Weights of a small transformer language model.
Size: 14 layers, width 64, MLP 256 GELU, vocabulary 1024.
Architecture: LayerNorm before each block, biases.
Training: a variant of Muon for these matrices, 113M tokens, 6867 steps.
Each number is 500 + 50 x the weight over its row's rms, rounded and kept within 0 to 999. Layers, rows and columns count from 0. Numbers have three digits each. The size before them is the row's rms in percent of the matrix's.

# layer 3 MLP up, 256x64, rms 0.231, rows 35-141, columns 0-63
055:475472464479476444439463398459498527526488436396484443513497481496392435508453454430417575553476510429406459392490415465563494491430478476460438494489482460458458421459511461428517489468468508
136:479562466651440566441483455592513477557531509479529508503533553496523607466523443520459410552489518525484450497529511527586559489486519461492430445520546435498554499448556470513577402591532541
104:543512446536562480457534599467571561531373434521429450513580458522511515470549494454456537491478538543483572481491489524569418541566449471454454570443647452511496548526527539514477469558530515
114:518553520462493516437496415470618525446482499472435430459507371492487447481518513517548621536520590472481490394434473541576556508449522521450435510573577484437494460482476554482512483430528490
114:549540520501445516545481580550506402407537482429564429467377512509487540506521456578515511526535473475481550473556495454585508467494531427521376589462513495578528521483575428440468551497461520
073:495521484485512557543507528587414398460526508485590534485458471590484554555508371497480515479464466554530422528473407511546588568453576549509459466518444443607444504497491513501522488544545437
102:541495575535498524513513516481525481460466494514576417459522478470553464491388482545500544549469514475551515482532485521592550443401457444429618459641563521567475470485585475528473549484462578
042:536467508484489482521556476498475528505436469477567564536505511503408483504490447469582535549400498503487479482408335519519414524433554474491401506593493442546530488534547553580580497497540442
096:408504564571516544523469544477519464483373511442498463456518550495412504506469489374538483564450447497476578492442523414520488543419381436545481482568522510437441443559526508521515539540479482
049:448438490505466505560577476368544506485493458457488496566550486584487505491555577485523551408450445466435555419577464473445397457428445485558499515538535487567494534482528537460511402539473553
066:376467473458434593555502513504558469527502538520483511494587470526596526518491483510539562583558451531446423535471471424408509537487518430477491507551508438513553498627556504555459425577498479
141:512461428433532597533559515441571475543391476435481502554515498610524477448541506458513466484530547487540572482507470467523522522563508432613596458482466455538504571561486516516556542587547577
044:455403435467519468594481520457575478385463397510479474484547504487486517592518497473559522551503526561423507452447559505443467486446522461593491458487523551491471385557524438414552504537519449
129:528525477491494495520520475490548578557552525502456499446598531467438468631479407528339486549417532448520477442488514482488557523506467442459517474466477461517510537424515435407562595528515489
095:451458408443544437523534537470556528552488484491466530534475562590481434489556458528478529509533501400606516422523534525412451402501510408494570472471575503548446539509551598518554527517508568
113:542493531556520520530423520625465484493524459526526447478538529445508530426512508502537461575522505495478519582495498488427559574397427414385502575497480485517428544414488517507602451487413523
132:559426559546498516524527504462503549489534493420478526498516597482360474549564468546499610482421516529443436532495391520449448525465489490550555518469592554525596490473463508444478473532575547
106:467482487476454424550461469562439402479483525589522488505492573550506510510553453426502394544450510491467438497520515443620528491435577490403456509545481498564484587435481486389513477469549545
037:467513446473474487544565462443627543518447458469476473538577429520432509486536540484503650565493501464567541460529465453560472460454527473554412521558521525445537512480549607531564543558545539
109:461489588552523575408452567491476560554447543409514425480572565525557528467562495525495536471543466419522496478553409559584489444454599478449445500445529566503506540578526478526556478546465494
096:463543392463584471486526528526480500435542468475494513536526487496549553516452506426519587496460462565540568410460472622443427482503452506553514525394476483528538415464501434596568546561483520
095:565458549569554518502551510497512536527460474439449532538583484509475430512464504437543572560403510464461543526410417577482441527471425497491520516521560495486574515398548490555598396515443462
124:534510571614469504461498476514614431504535503471497489438500544532482528496562463581454533508588499481495368488479531525521503531492610494466464557487578536510462435532615455570453452477411496
116:502474482487518507534539449382616488472535534517478510488462426501414501545500481572529483424545536441477499383434490627528529542555536523587486461504489497592543510569547458396477470532481525
104:515464547593501452542499460473524468550544547468496464497564505502513583453493425613435436598469433417516399538502468524488524495554541491528499466526448517431517468595562504483496360518436522
115:363473483465481550485572451506555438494509456527458535516542515557526537514471353508509536442574485508505484529497540452443443541504516407425458446463390442436429532532545455521491441500490579
098:497530514537516472531428547560623494514571476398487459495528468449554448501450524517507606451543521590506555448540464453518575511414524498489416558444490537482495575481537501482449417611564505
147:597466453529452466556547488607520482552505445445520413535485655510520585488523491526465548531508546486531434523466487420552491526501562516400467471493556453414486586561531498523463480467568531
041:418526499445526604459448470494466480561465457513538528436588443554478452505410484556465582572486500420531450532432399614551521439497524492505585503534535460494462480504548567497517458500514409
120:483503489512579478522482466471533602546427515493500443458501526529500487577545465424533583517506423379566489458439489491562522490584463406545501442560520489638444524486479552419479558488516542
074:515475552493446535459478451544555518462503507487510476467546560503504491407536452557492441559540465537508512492576444591562439343442552457498553563464417553533462501502628520527494471512431571
123:413515441504576524426513477528488542454483478493463464492578498481520515492521492457517565528409530577552493478531459459465550455575429458462540557432467525439533527511512646477552617526615542
080:451470483573546493490564523489538484447539503497531478592516590491546493460479423495520505488532473582481567537436492488521480519426376475468420517295484488487485501596511475552503560484518510
108:556532550538464455454522556510579448562517516408493406460529490469460475571564515593513551521427455395421481488550477559615530500523501539498457469443525404508465599428552503504498472524525487
123:456553501512530526546488499513545391569523578509562482477499542521555552508666449581541472403572462472435550498499578509470477583540472412478492491511515515481517517509589529524493459541537598
071:534505424539599548543466525462541443478534501462554498551561393408477431456486488429481506523437561524469518421452503547456517547458457418519561453459490481491415436447501526496636473537559531
103:501495524544421550479503520605417475598528478530535435476434509526484459474579502456600437553472484494479568525502392523581431481405504550457449533471550462520458483456439463488485380537519489
056:509478504480493479451471461458469559550441418414487408472435487525452478504491443451467501535409444456484471431464383446528483493411515478475334512482531439465469510482466451481593493441487444
053:528453568530574546580392394552580488454586518417556478396468468497511500490453471537503525538472487452551520490547445443564532442551502473488496546551523510558448472588536433443444446493505444
113:544533561589497493511495443521455521541549545412523412506473514510570504464484497602444473537429494445515494461578417511413502546579640492439435528545484508478523525497528413546579446459526482
060:545559407496485420495502459552479456439535428417500481387446461498406493471495493598585562482500466571469444410512534582539451467488513517527457539531526476522542550464579470434498443499551572
067:561454548533531528437503512476449511539465494448498407494464560580443477521493569487511498534381419474492475517425366504584522536374459480434398511471439487480490494489479496528573533428506500
117:429395474453530553511564583493516574509435483484503456567565531483490490525449491452516574558471495520445499456467518594469501500596416540557515487532461432461631532470510571554536529597480550
086:462472452509516443507428503461516405473541414488493460471447512502436484407481453533486552546554466530478569451561616489487476544606479485551507482424556443466463447559451400409460526461510575
133:500500494554497580495421494448520509474605496553547496509519515579527505453563612469587522540577489522458597459543435570459468393440579507548466553514560494468472520553464550514487512539601546
044:517501516530539545474560539473604542485556469438442475574503474545505487507558440610493656497576430544485567499502496528489480496489529442569467483459462553535523467446459513534502516554581636
115:478420509352507498490553479517504539518423448561479524546553514626478470424519504441515578568486502521531560491573452526561446418532438590518497528565426496464487487492537546476559448556539545
121:530533493436508551520486487577442637510455486524503498531567472487423560544549445533653533515450494483477539485350450543495510502437525513473448524541530472485591484515558484444425513510558539
133:551460460528550478487511500474513492608516515550522507509511514520480508451511427415454506539488575518464446462524469540483518409548504358540610407464514424523500422456595449491628512499467519
060:534488511509497435472583559478575545627460404486513425458540443482511444474492565500435527490423454447493483510471501530471442530545523555374410527601555494562514526542552529473590465504503484
069:426402508473445472512552557529573369489538474452476503479476393486491452526494554475564564423536421484472517454445522467458483559439384495528542519520537441493512543602523492489416524551485548
124:545520555542487549483531510563475462471487565517595460460392527604534558493539435532547515508557515459381470445446491419512586540553584412487436456532579472560529490532532476505485542527565492
057:426476542482509385585497465423521528405526469495556483490503468517425513537520493513501621585464564533410494508552590455427467537476560458491484477589533500459526486492531568420500474570564545
117:440510500423479440468584536427448524540482525552520475497529478452466459483459487353482580508430505453479589515461514562507581489622438526483454556441540466543450527499531520434512567511599484
076:421468558480512520553508399491628525443475509521448421473497508486483472507461414539538563486522458394581491465469427540431511547535461463431511540505506618436458524501589489453440465477458456
121:432429456444459476491490504478452486521437514503450453551556429552439440519486451473624481519467518458468559486516483520514510460564461550574459485649477484471566455584509624480508529534562568
053:445459477520533494541519543523612467529512487442484392458367451511505425517459457438516496439468436601514535372493548456539542452554551439539493472468493473556514510578521467421476534523541453
072:498484497440484515496493444441456505591485544495506454375468549532393527487568476458500428498446545512468456404482441513559573439477570505526482463584513438554539395555529505439563542477539419
105:515533589485439535556413556573428505482528461469490462503442642489482501466426391527496549523467545463462486500488436463568579420451464503472437474473528489509442573515516486551485582404519539
110:570620556471479438469496487531521463417515428453527440479501512487496494430434470545605533445495519498519617553474503460463593379533492422534523580467522493574570457544497524487490513436474506
110:553443487597409454500414499435557433489511460459524442478565438509531484514418526510419535461516499412596512439553508526417453539477519498458393510500528456480435556571533577487507441475453538
116:470426599508489506498516369519543489531535560464531500482518452555432420429470472497593515429447504519513542483538426552502435534531551470545546550494466546592486563463538596549485448577464420
101:432500479496504447439534496464529425400455361458473466448516573455519429469521496416492522446524500470549598491526552462467518466445383495555466467543539523499471466398479445486569527503498592
109:566428502464549456471574433406474586471575482508477454508530451524435514491410480545608537545481534508548508527362431541561516444462548454484531497555501496548552396539551571503499491508524520
143:399441464480558529521532431481578499503517490449545483541405603459582501478547520427572518484524494575524561400391585539473509545493473501522451542472527544549490569555465475462496561585530494
135:517503560551501523514422501541440455491488508475461519523470590534542556464576491469458474576472393457419586576454420546570458522486516451448393464544581430470494486457501486479540413419531533
100:513559487494505542533600425482443515492468473528463413478545560556411505563583531421515492462521360482506522563508541501483496484476439524412492541617552543525528440549558534452441544539564522
047:504458485455518437466478609455557372472480441531480463507577559469536440506498470477562512556516492612423510393566509520465520395527398459508513467396476490522515534501514451451476491475527553
117:570491510517558552505599546577512550533533501515537477475532574467551541547491451661562478555471437545477556564546496470569502542396520430456496475534561494428521571505522546560504451533531565
129:477483550461570563501473458510501514564369450512550520520613559520516564512561491425576567518493510510522643565480502533497478504451440477558525500462577473507434415525509522477460483501519617
094:525530551556490395468524475457602478528545458384517427453495503470464481402491508602442572505560487543473470470525541468542485564536531552391479468468538422564478523554539456409561496491511539
128:443527604559556558461464429502498453547472485574504503481626606542491650533516426455490477517482558526445535566479542523473471570465488456466525498487555473461530476562493491430451475473521589
101:465527430475431487552562442396625452369512473456533461485552447553385436535522485553530580470561541552488483471551576494477502524456543475503443497465497517569504485561492556427478489504532479
032:475478506518522486492548523482549495563458432478519470539492467525521551524522433455476774495565536536508538422519508508517586527455566478493501479467514452487576480491537528459522506512518569
070:572390442414552570533511441454424569589539507500521539456550518519525523438512475597419577494464466452445480529532431497559504426534455478435613485553488479476525501569559519540530510521537528
055:495399442477476432495527482512520469541540526438587448477408527486475543527554531514604425454550458447428548530552475435458444523448558444589480476442579506480537501573563434467506426481576512
107:386499467491511552459580540440543372551448528536525460547545471568464550477534530485559560477442447457524587510487522452464431449509456488581458518485444449570486561536492554500603545564560497
093:507470507458515532487619479499625560572506538458470510481571476552440437479529475485558472494428546489432580506482386538598495486542510501418544489579534439480509506513500604502563526500413457
116:550468491540418495518490459535412516455500498503526438514530546428532530424497442552460531516430451477437451573535461552509552529489600518471550517499514381560557544492549398511582542422394525
115:451453488436572523547530503480542469494431433503491465451511498440542424546535517484590470582472551540556528484385485528402429457405384452471444573511430494457510538525459561517562541478518514
105:482451474443568492517544532460607460526437469617442400495525513470470563539520472411540509544449506493456578462460635440432495505491453531573553461509493543516527513557485481595498562487563512
081:466590501386490529575487511595452508509468427490464524606550554604508466522530483472576540520480507482480511443524516550483451461367533535558471517559485497497463556399536464553590541504536521
128:453524553532512469474459434451551399462498478498501543535435425460440528551530414544538458515499463444449416558528567521482605456491454496512493528475526548481561492516483426506581539562388624
130:471461628430497502457569443432608481577412451499457475551510438484470561457424578451459544499478522544558541454520465511480464507493400498537464510536526562438514571444454513548552475566448524
039:498467452512383505506497400379514603459552503443465473477557500519424560576486436487536570505568385542538518497455457441503456522462520474426461513489520473561448543558581555521516486493449469
100:544424616579593497531476434568511555451496532522589506469492464600509460507570442498496554516488488459621465504527411563522550555446539472496542465491512478634489455478528528531458463479513527
030:418479455557466467508468458448557448477538381454514463494481504527508440460496468445471651528537466571465507399506501484454494481459504498570356536443545436557528433520538456441530501491454527
091:522528510531390613414419524442511506559506475452502512476488521470512530426473485437444488558466479404545577463573459454509532495482560489414357517524549453581420493473531458500514459468525518
135:524385478500566437630471496504533474575633523510475566427471492482416527526523542510517542457527466485535474499512527487457486543510584488461563615495500429526479448453598554533485474511455567
057:537507621457511500468532530485593518596493516445469473498496442505426495468526546525474520623452474429486485512454379539470468492420505529593555479492432443582459524436541567537488497429553534
109:485445534509486413508500474428571446480474528541476481473466413427491450523414444406476544506507429499453546403442482452434524472482505471557538569550470428491488431563437483417416587502431518
037:436498537541560514473507540503608447515557467441472412455478598547466433575473496473451546469441425624549464512516522453471542519523520406549564522402468462476450491575470428553477485500534516
103:547505536522440496593400502531498478483510473458532478569508466514449475544501470555556568518443427500555394512426363527496484580562546502497427515553419442610471463554532507460504458517533445
119:445468566449405547495535517496536429497430471470505519530534530494420417554473529460480588523496461548403515422578556535474457436468448428592501504431439480529478495491618445577489449476535487
096:459503473482571536474583523423561460508395402533429492499559452514486487454530490494479524481509490562426528496547495613516555457508436525554633464546553437466561470602481560447515487533442501
074:449450577445436445477456579524440473500390474560484448550555513479577480434535428426498583469506471466402531470557499531531573537524467518506496498378435440518527520540521583491474433497503561
035:484474541522503572532531473533495495460466469548563540476557509546495507443546440420553491509523445549517586496448370425509450500422447483431453469601522574552487630504415549485528491483540567
103:524443442569477437517545525574485494462473445418542538577542476477517432464493491522567516527468544542499471466401399472581402597452458469455445583412532468485554489543543504501494470594478458
053:485522550533547460450505507482555551604556562406537488472510509444421443419504470505483585600525480492468460513534535525484551573529535500473493518432497373574506512467587494569585522497517604
066:456497420432470501513532480461538473534427488491512508479542491551449566548499487447470674570447486394491488447530491532518484449356541458586501454559431478477471497403536540488498494517533469
122:388494574434482473494496458446522469459469508564419414454508474574495412531415521461398543466493468461591447457516533495447536469450426408555415449478466470470476538518490529552484510486509594
125:512453427462507529524403520540494462515494400441432377499489495454515431511487514523558535474545517495534639456464420511514530407442562509575518536545497522576502553519522480523416570467439553
136:519398499420501477518579519451556510535424515509469447521560458471493450485493480499518630472438542505513605476498518460400386485544490484602467563482517491521573539472574475546512601510505558
122:406423457444496565513547436477469519491515472457446497574553437544472456520472475567532569502540477484560428486542423517488537500447517473480520473632396548537526577622511552450461466510564536
137:525492606513431543527484552505441491484553507416483536422470537494442437400517475550497528450521439580565511480572453403534589498488558497470457560521577511596484585537508538564464484534573526
108:561499488508585525466532432448579508513562498562545431460497501565450486513470513529533474510528519515494588433443488583511579365535509390544495507501472445550605434534462478447463601458508483
109:472458468458600427534485579465637525567536543498498541420555493447450435493484436449532514487495470518473524445502543544503589370532489453524571513483541425540565434416546526531501542499508525
# layer 3 MLP down (transposed), 256x64, rms 0.1, rows 35-141, columns 0-63
068:488444496512476479581522500473562509534569380465518483505569510563448484549518487513501493562374454473396500334453448463499567509493522522507453575499468519492460544483529475562595526509554551
124:531488547505558478568424473437527538426471488522461526548464588525521488555555591443504501455623577402451456531529519544426505502498459564430532448485494472462498501505528509465523429356556470
105:505548453580517537394493583465478565556308486520415460481526496509544469467566499392459520487492560562520495463468503495505473557538484494468476549475630466539471466473472525478453543517530510
106:529402550455429480508529575484469502504537411556508490453586526555450471459508471581472417533427418457541529587554523527441542494496446378549555477498469524559510499482540426561445496581504543
110:469499600545399514448528569627586477461471478437511537527419516499439450514455554519561535503493513526464415469553478566482567413514545448559539432478532437490504562445467453521540533432489556
064:483515439491523583593534497502536476518487403474480546354494481501563520523471486500457524435463509555504522478524472485613610498394507512540558468518471467545507392402442538511545474473431532
092:518561520466539577493494528540474462465450576507500528544444562455597498515400527463556523478471557521484496532553534468499532504476421435491668526585513473447429461407505409532529553483452463
052:477447559508528441595519415511486466520474416462552499511584516491433514543528462503565523503506483555436433390415403534565530545463501443485433571561486553535515522558477461565556465586490438
098:420499511468568476515596458442511473491410503502520491553541542513500447566502542546517553483405401460459569402484527585525458579464446534506485512521547362429514485501470506576546507498527579
055:429490550544502505560500416466490477549462437526562484457522538506441571463569534445495521521470396500459595458474429494500513530467419488540481561581492526428488564598542554493586396453461565
061:380364480482534575494481523416584513474487575529554527490588434523544565512442582578502584560571475500440478474467419505459490495507481424506506492482479525469485502568463505596478454509513470
137:554418565512461469368531551478559510436499616504502510502494482571551571418431459508453525464489577497564506540429500558550413491493436466480503449535513493446484480437526494493610498479593527
037:530639557498495457549495502519434480499520565480501470493425546574511397524486548621470475516589465483483443570543470515458458482553554535388451478463439515519507472500476580526438569442469439
121:570536478612506504481520554529464540575539546453465511434491481495512482554463441580362459523394607479506506604466471505477559547491498465489478518543495523493463536441451408424558499463504429
096:467437464414526519581510504433525494606431392492438458511490464557443456526542433614543511550436487530562479477498575498465521489529433434434547502585484472432498482583547531479559546536468516
098:516511455479472544471501542443512508529428462460518525422495505583496474514533437517485569393620471524527523399476532539450476393584483514510482422528461521444563499573587424466475529537598536
152:536479569512475541488448519516510575476471533455445539521426570443428468537534564466506548501451588531490446606476463513391431512464462543487527522493577602552580431465410480449453474571539498
091:530486466451417518515555532363488566478463518459480527536564419518481472459525550531430482455533461478531511417532439558468512478543398477550615475556601529447492547622473508535459491532498485
055:462445500530491437580507469409548497513500349432508443463590502540465522440539469527522570567512401505462512386487431511506542475505529540523428564534478510448520536495540489545549492556555596
099:602526521507457372518508523491495491390532487556525567497470427407466512503419519525544550573528517520522467569439547546479480568560427566499499433524485483552461512433528450550397546425489526
089:492549570435482521549538434569486502447506408510443575498412404548450540510473485539474546467456474593505479413554523560553380503441572522516480601525514494492484496627532481526485508494464493
098:518428531505525540575498537549485522534477475520507500617627475461469523509523557439549505550354547505448517445445441522464489578489510520446479586522529464483481490455486427496556446552392424
122:458458492539535557509474504494420432489450466484491519515533408508474524538464580421556611574402563521525588468449470479556427492452419517558547413557464576433543539538524488486510415517497524
101:485571540430516480426543526502501480574507587457511580546526484445562447421541560448511481575466459458535524606529509497507485397498375553495509540515452450414485515417472562528455443467546534
097:452569536516515496529490545586506481488523454486507482489448529441574457498545667473525608429538490533492549435508503499530440431459536516461521407490532545492427476389496487445421601507490523
125:377468487477485421426489492507507503499535484474475485420552486550411469550570396508542617531572536514542478495444446501526548502548587443471550465507439452590464533486521435508539498580534580
109:555545444564508505476393459504577561530599390482529442566450426469523481496468554505579525461469500612487528451493490459516487504499540479520403612494380503548523456480517475477470528509540453
146:511477493505498476524509572594500499569481580461501504524467533457562464417478418510586555510489519485557446604506601501493450601464556487603458391509542473435470509468450500458471471417471436
043:502502517513504489549467490512468460456494478476546589565523499412576499471456569578525446498604542518492546506496489431409468479534470519560555539497596511461566357520495416484531540402501405
133:523534508410571424472480444473526508498468477408474501438507487511496507496554543404475540467527407418533434495416515494542617559603471458537480477554462498582489535536448521470526576510607548
066:566440530458433480480493529432448409548535435559463497517394508545556481516466522594470572518470433517579481483595467533595501446472519556447542439565538556539479490511546448512549454479438412
116:464513463507457585467560529481489532539463471535380465477550526526506459420636536536544552512460549595541536542486552420463559406535429432535498498444442439461540439477452551474513517485573486
079:539481504525521467490573494475437447468416499550564555545513550527430434532489454450466578555549492577569505528456575439532559437490421514536472512345549471474476475549444565469574563460468516
104:526567506582433486511561542470596439539512443448544485483531501503480486599556574453486546577426435474393497494462476467554532453518453495502453468551542444529469588441554472534438503541536383
129:515493469452523546457493533570474480465465528405453529442472474470493509504592488445424539497498505522549431535495531508559603592490555496484539472508405529439421527496590470412532393539548613
067:543488536462467471418532495502440589376464495528467566511438495529519540537544534558522536535561536498466397567523475463545469458513528464545466495583530616458530471476593508511397472513383503
095:446430506501474501495511504529441506535529551503575371489453522446436524571575558530597351579461513477514586477470489526510488458410510478579453526512508457481483548482472532493559393489542530
081:525491515496482464563523444481519515570481396485559425522530518544462529541575454491474504549446420487414468376431378492556555545478555535527383580495521496507484552539484511535598511536530493
056:498519525476527454581461419468525515430464483447589536431463502465538544511503530449474524466609434542483526502507508422498606403569544472533478559461472533567500461643529427476462491425527465
105:417465493479476478519536443560454493449509481529498554459528558462501522583576454437425505493566398429584484573557540460562496541563424515569481506457445502471482434554467534523410603451562508
062:470534451511520472588586499493513515470572360458569527427478490498405457443491536536596533420462490553415492375450472546530553463453482495505478561506557459521500535502551513543532441510526572
068:520515495545524436536466510503525551409445450522484479479442543566471465493588422495516491569434462428420501484478402413539517551483498503460456545484478480526435570595466571597560543531603549
109:532471574606414445527544543485504579540488414474511575453451543418522500487499593446439451494470516557404463494526523537546440506487459529428571567514504511559474548434517554553423516468413510
063:547505531523419546413572370532504523498462378543609539473435479439553504514483536539520498450532500530419519457563476497452534573556516562442535512448444433530445552520584470503480441514467498
143:431503515534427523523428512476468504490658486573471560422483475446499556458517571448440495484564481503482614462467517545453489433442630531448515483503567483496534500492457551520448443457576494
043:478486490504443392569524442425526483427515339518536505539526587457456450516530547487556516480576482605459427466482563550510485502523591492525496603481459545546445514513445452514505460504540543
118:565486475556529529467471544449480575465521449500505465570616527436494554484511510586461479477524482466514536499538490508388476507518533554453441506381573520546425467572564410563487399425481532
106:518554422454539613469465453572462472579490590504478570508488513468521492554510475522568531485466557453524512496377436576489438484467492465485379499450558574511526535459567501442392534511509527
162:459469491484571472549494455497570567468565379563503568513510447543456445560536527516457503544431537507491484379453385523484533408554533475448582540551505471504510395498454512504551534543464558
060:488468464554556434498499520462571425612485447421519469560521470469451551468486550499506564453539418448493451471406473449517517569628537552512431586514544565490507513501420527512568466450445479
069:551383520498525544551451503529472462461576488561469498478494541378536566468424523468469409511582475460493585569521504523459529575523427507560435489522527474517516482476371489480496509401501576
110:482446430525461438465444541545484569597561534501465561497510638465491496487514604527471433502419547537550420567519506517550494443529476429546509460501552447419453530552409532498542518442491444
053:421498565571446450563508443478481567399491429497553473436421459552454527607549492500569559583517501537408472424528526419494484506465541499477427468499503563541524489510471546439522467545584548
108:515454474463453573537568554509514566536413472581509482502479389455570484502530578432434556470468525416454556513528513501573518459495410522440501563455530563560563591471514465500502384496472494
077:488505551533493565555583410517627494386487574469534526444498439468432508492468502535499471502599465543588520469438521491589566485503445418501593458486488523472509545515501452543462412472495446
116:548462536626473503485416517487566524509539468531583470515471599462514512433541483592437489588506496548473442550478574502512514540431488462464568488339559497465486537444469471459474496473436461
057:486522515451547460510520463513548411558593389427506442496455498505493484494538513541479444481528443563497498384493464454536555498572631463510412538526467458537514538567456486440543584533569441
075:512457434453491479560493505427498510520539456497593449598506524519478527545513421566456508568475469460379516421448406467501586465565479464629583514506502449473519508486409527507569526516540508
104:488632602455514449526530453518485574575479485504476504541462617496471484548445452541556556497485621471482589451505485414524530431471486543492472477498396448486478527460420488527513576499455528
102:520502453410447530462464500467407421584513501518472471589537557507541498502534478515484427562621450503531528459576473517517468561406542491541611496522538510460513538446507435523466378528476567
094:587552412545429531501451513378512544558479539487502542535511481511543477556512518519548492571600485371575483515489523526446530454488379402532525485497511570442437507518500467560443522437503502
127:467424613556504534619488410553525440492438472557487492453519485617463449432522502523520431461494501583494535517494454511516431479509509498489601507488457560537441551459501525513467443554450383
089:503580454490499483481471489576480509506549604560492478550531468603510538516360494568570418556543392513457480573494432480490484520486570454417475525503468467553499521504483465547428441541479410
111:554560443529492513530466491514466480538490550463465502482578515435491407526455488446561469544504469537356577538599408463528502475421570541470575515499456505514545557457485391510505465582442554
143:460566402454552587482467418527490443499525517491506502565495536434555536503446429500452460484398471474549544421443535461446548516512452486596543542495564554555472545569480490467562398539547576
121:577503521454537537508529500435482476452540569598403502434474467469557487498458543467445516392463567455556411582525499544417575523580537467588492461430462478465489476540534551538528527429501554
105:546549514500481430474597497467401522460561488504524441442526570409432546568580538489481451443525428450453557550543552583534508486468446527453499520531555555470612456496530539423445424505515486
040:522552554506549522538493413516500569484473533446502506508426383535406480557421459509447500457536513446539498525398526494491478508504602572430469485510481599472501422501580588551504543449475416
113:528491446499526520484560574545496519549447534516528522487506538444562526400463388484551378427475475504567552562472535420481473522457564572471494464436560556459424413556550519481511592518470457
129:459486504486436549464490372456465484583500588484506442583593419453458533524557517431531591477507504464496533529441482552470541461534586527433548477515537477573436455453585565457522493447454529
114:465433464632433478560554558475532430511529407473554405490473480473465464489459449497467526559559457503434474434474518534519590518573468488426430506429488554495481624533554481552500508543537530
148:476528617510476508464445464418496496531513463482482499481585538506505624540496483518515527527426526467424540550407456577496568455479590448463477439479556372497500470565568546472472492437540565
087:502500580518524562585458539481410513486596459535549557455478413583485448564558534458573452552513371484400538501505562513532483506525496501465515453484434424472545472504446580461482513444541553
050:460473504534481343552527413498545456539592351507511465463591503521440540524512447495524544546500411519457447402501421458534542525541556519522507542479525517469549480529572484515527534527558483
068:478466517501608516535497502500434468511548584613503442472607517429494468457436562505487526502453515485448498506601522469535491429456499460572550497607413500490517428593512448444538541463484422
045:534556556455527489535509494425467507471478518543384599475589521426506479457439502497380490502546548519540481484447573534509579542559422588510455415581462567416453459490506500482489510523450541
130:418471499479566555531476521512590467600445403557464500471453513552585429484530518473490482529542370485427501444469475476484425465570449501572527591490515485428547521588477533541478549469549518
083:622454485513430561498491459497574467486495413487525474481590438510475505501574573509501460559428488591519488437440471562595508463509458555463601473533450482462536594433470486542460513508415459
117:549417579445436527570472425428484479540529504521511497542501459472596457526627545497495511513444485456563558507575470441522513460466488476561581486585469519509531401462494362497527470463529469
108:552574547526495524416579468542518487481524552576547480447422510507470464553475497511522460539441502430485439533468502555494577452462493533443468496455394513456506545674435567521486527400504532
106:571563567579499482520417526615430553423598486445529561496546454512445426421507471588493443449551514510524489496511471469501446498504570522445433438419515518559462510446518538547511547514469421
079:487537463437562531502480477589463516482462389512452513523557497490524507532546527468590637482564484499442567447490545464589508484397559529497527476407537521454440468437489375485484551503545489
119:511453472462519502489526578492490563540502579504460461477558557524569470439435590500463562506488582532561547457478462452500398539482554539523490479542435504527466496449487571467410447454585347
127:578526480577498471529382519427454540500532554448570484424468529428525523467484442508449442458484561572581404562512469517477552547539516419477564402478496509469520499560449468529519610460538479
047:483477556510469457476510405407523521452522463482484435475556489470421549586528454464521618552641399516476522425424463466477567516514541465517447555517532548540454488577524529525520501494424537
095:497462616482516500510392450497563566452409518569520480459495490530515374570516451514479520506502540403591562487503408476491509503453523495606528486512484526589566428449490571476503460454489506
056:458476519553454414605515448474567438518569376481542450492572524549450512486519460467493534526530440550471531327470440451500550518509532490563415568481523512512481484582520476524535494488523558
085:542523473503545408495545486463452546405533562537452511525478485486446487516491575533604496478576565499451391591461517517410500502495421517520620492456503585480586521442402463491472511474489512
145:547439458405585474587396519540452485547518571555454552454470475467431519563524588498543522476553475502548421511475532565406429516492474524463572559504492473430432510410491521499464555495509573
054:442478442584446472526485518467515434491493514517366569525556466459482522478595519491562401466588480475450441546454517466434477576536444530490565559556574517547555477482516561528424523440433540
094:445452462429581503502445548505484493533500391510502408512481547449520500508501533582403503455471569509429452442583512490508557531517445543392471491439585479478521482525542468562630512506575531
044:487567548525479534487489456463565466429456467526497508522577532504510581533537420545469502557574425507411516454450400438504566466529637480534360524474474552448445478533457494510499558494533533
101:574546500562513440584461533492479451452418585463528509543607470479488520544440490456550567504487507544533524569545425538537382499481461437550441450493394532501422493500471539541562500443536424
124:532537516462573478564572498573531483458465416479581494554545534551471486510465497427455534489524475505399538410526565566435471479541476521448500474466542383526469618526586434566517462440479464
094:560514459549483514481474543506569484552487449606527518463504480483470507509414450429569421489469544598459515488499489581527532564561505452460430502580523468445421506421415629426556496511481522
071:457552523496426429459450498501516529505508430544626486542532492542562533448488452445558515459476524493419543395494412519518579527562475553477584507448522513467461504450513610553439480570483404
038:413483555536460472511485453511532413476469408445602472497556558491507575438507454496503463478548456571471508405415467431466520499529457537487460582567492634529475509584512487557495502476549577
110:469440442603503457569541538597518515452405458488565533533507490452517452460586456487548495589454540565493471452436412483556474542448473371476442576446543488544561474506509494509500505567484476
064:516430472506478435624525571505580465487522431538535443543571531514401512540538497494456506521573438424443475414475440501485645456505462529423467495476493563464511556479513527590482530482496546
078:453478524465509422558533395411440551536571379430518471478571492500481504484583445489551522501540461549435539396441412469526537491580548541495506497471514524538545458473560493587542541502562519
110:579475484548502625465521553506510464459511487445493450447478599488521470559415481532466508566451494480524443525418462536416524442483429373498477500562569506519519500529488489617525543509594440
138:515491496422527528531432464468554536488488396512470446505533542492493406486506591530493454512516540521545594493534410483443473512461557527549492438514533487560476498480509542514332631457511585
140:469558406480484476486568416504534503472437451562484550563565417497536508487504491490478543480461535465493580592546510429491483463467583572508530580570497472381528447551480524479552432484400577
113:424437470533466556483575548472506459467467539559452459549537544438507479526523531557501473564510527521547437442516412536528526394431506458445515410612500479570570494580432524491420431570517479
143:593487546452444465549430614487501527534548539446490580478429511504435388411488549510493480453533467566489515536554432410505489525485529509496447529494568521607505590406463523495432487507524466
111:572508494440496536465457501444509490618518542499478495486513514476409428477509516525458394515547582593396556536502474497471501370532582419587522436534553499534527504478546518459454520458538557
095:484530544451637419553525526475531509530573452475516589486528502548416540500475384472447483445472476481511503539490481478484626437548426441524460535519470423487547465518550553445570585543479518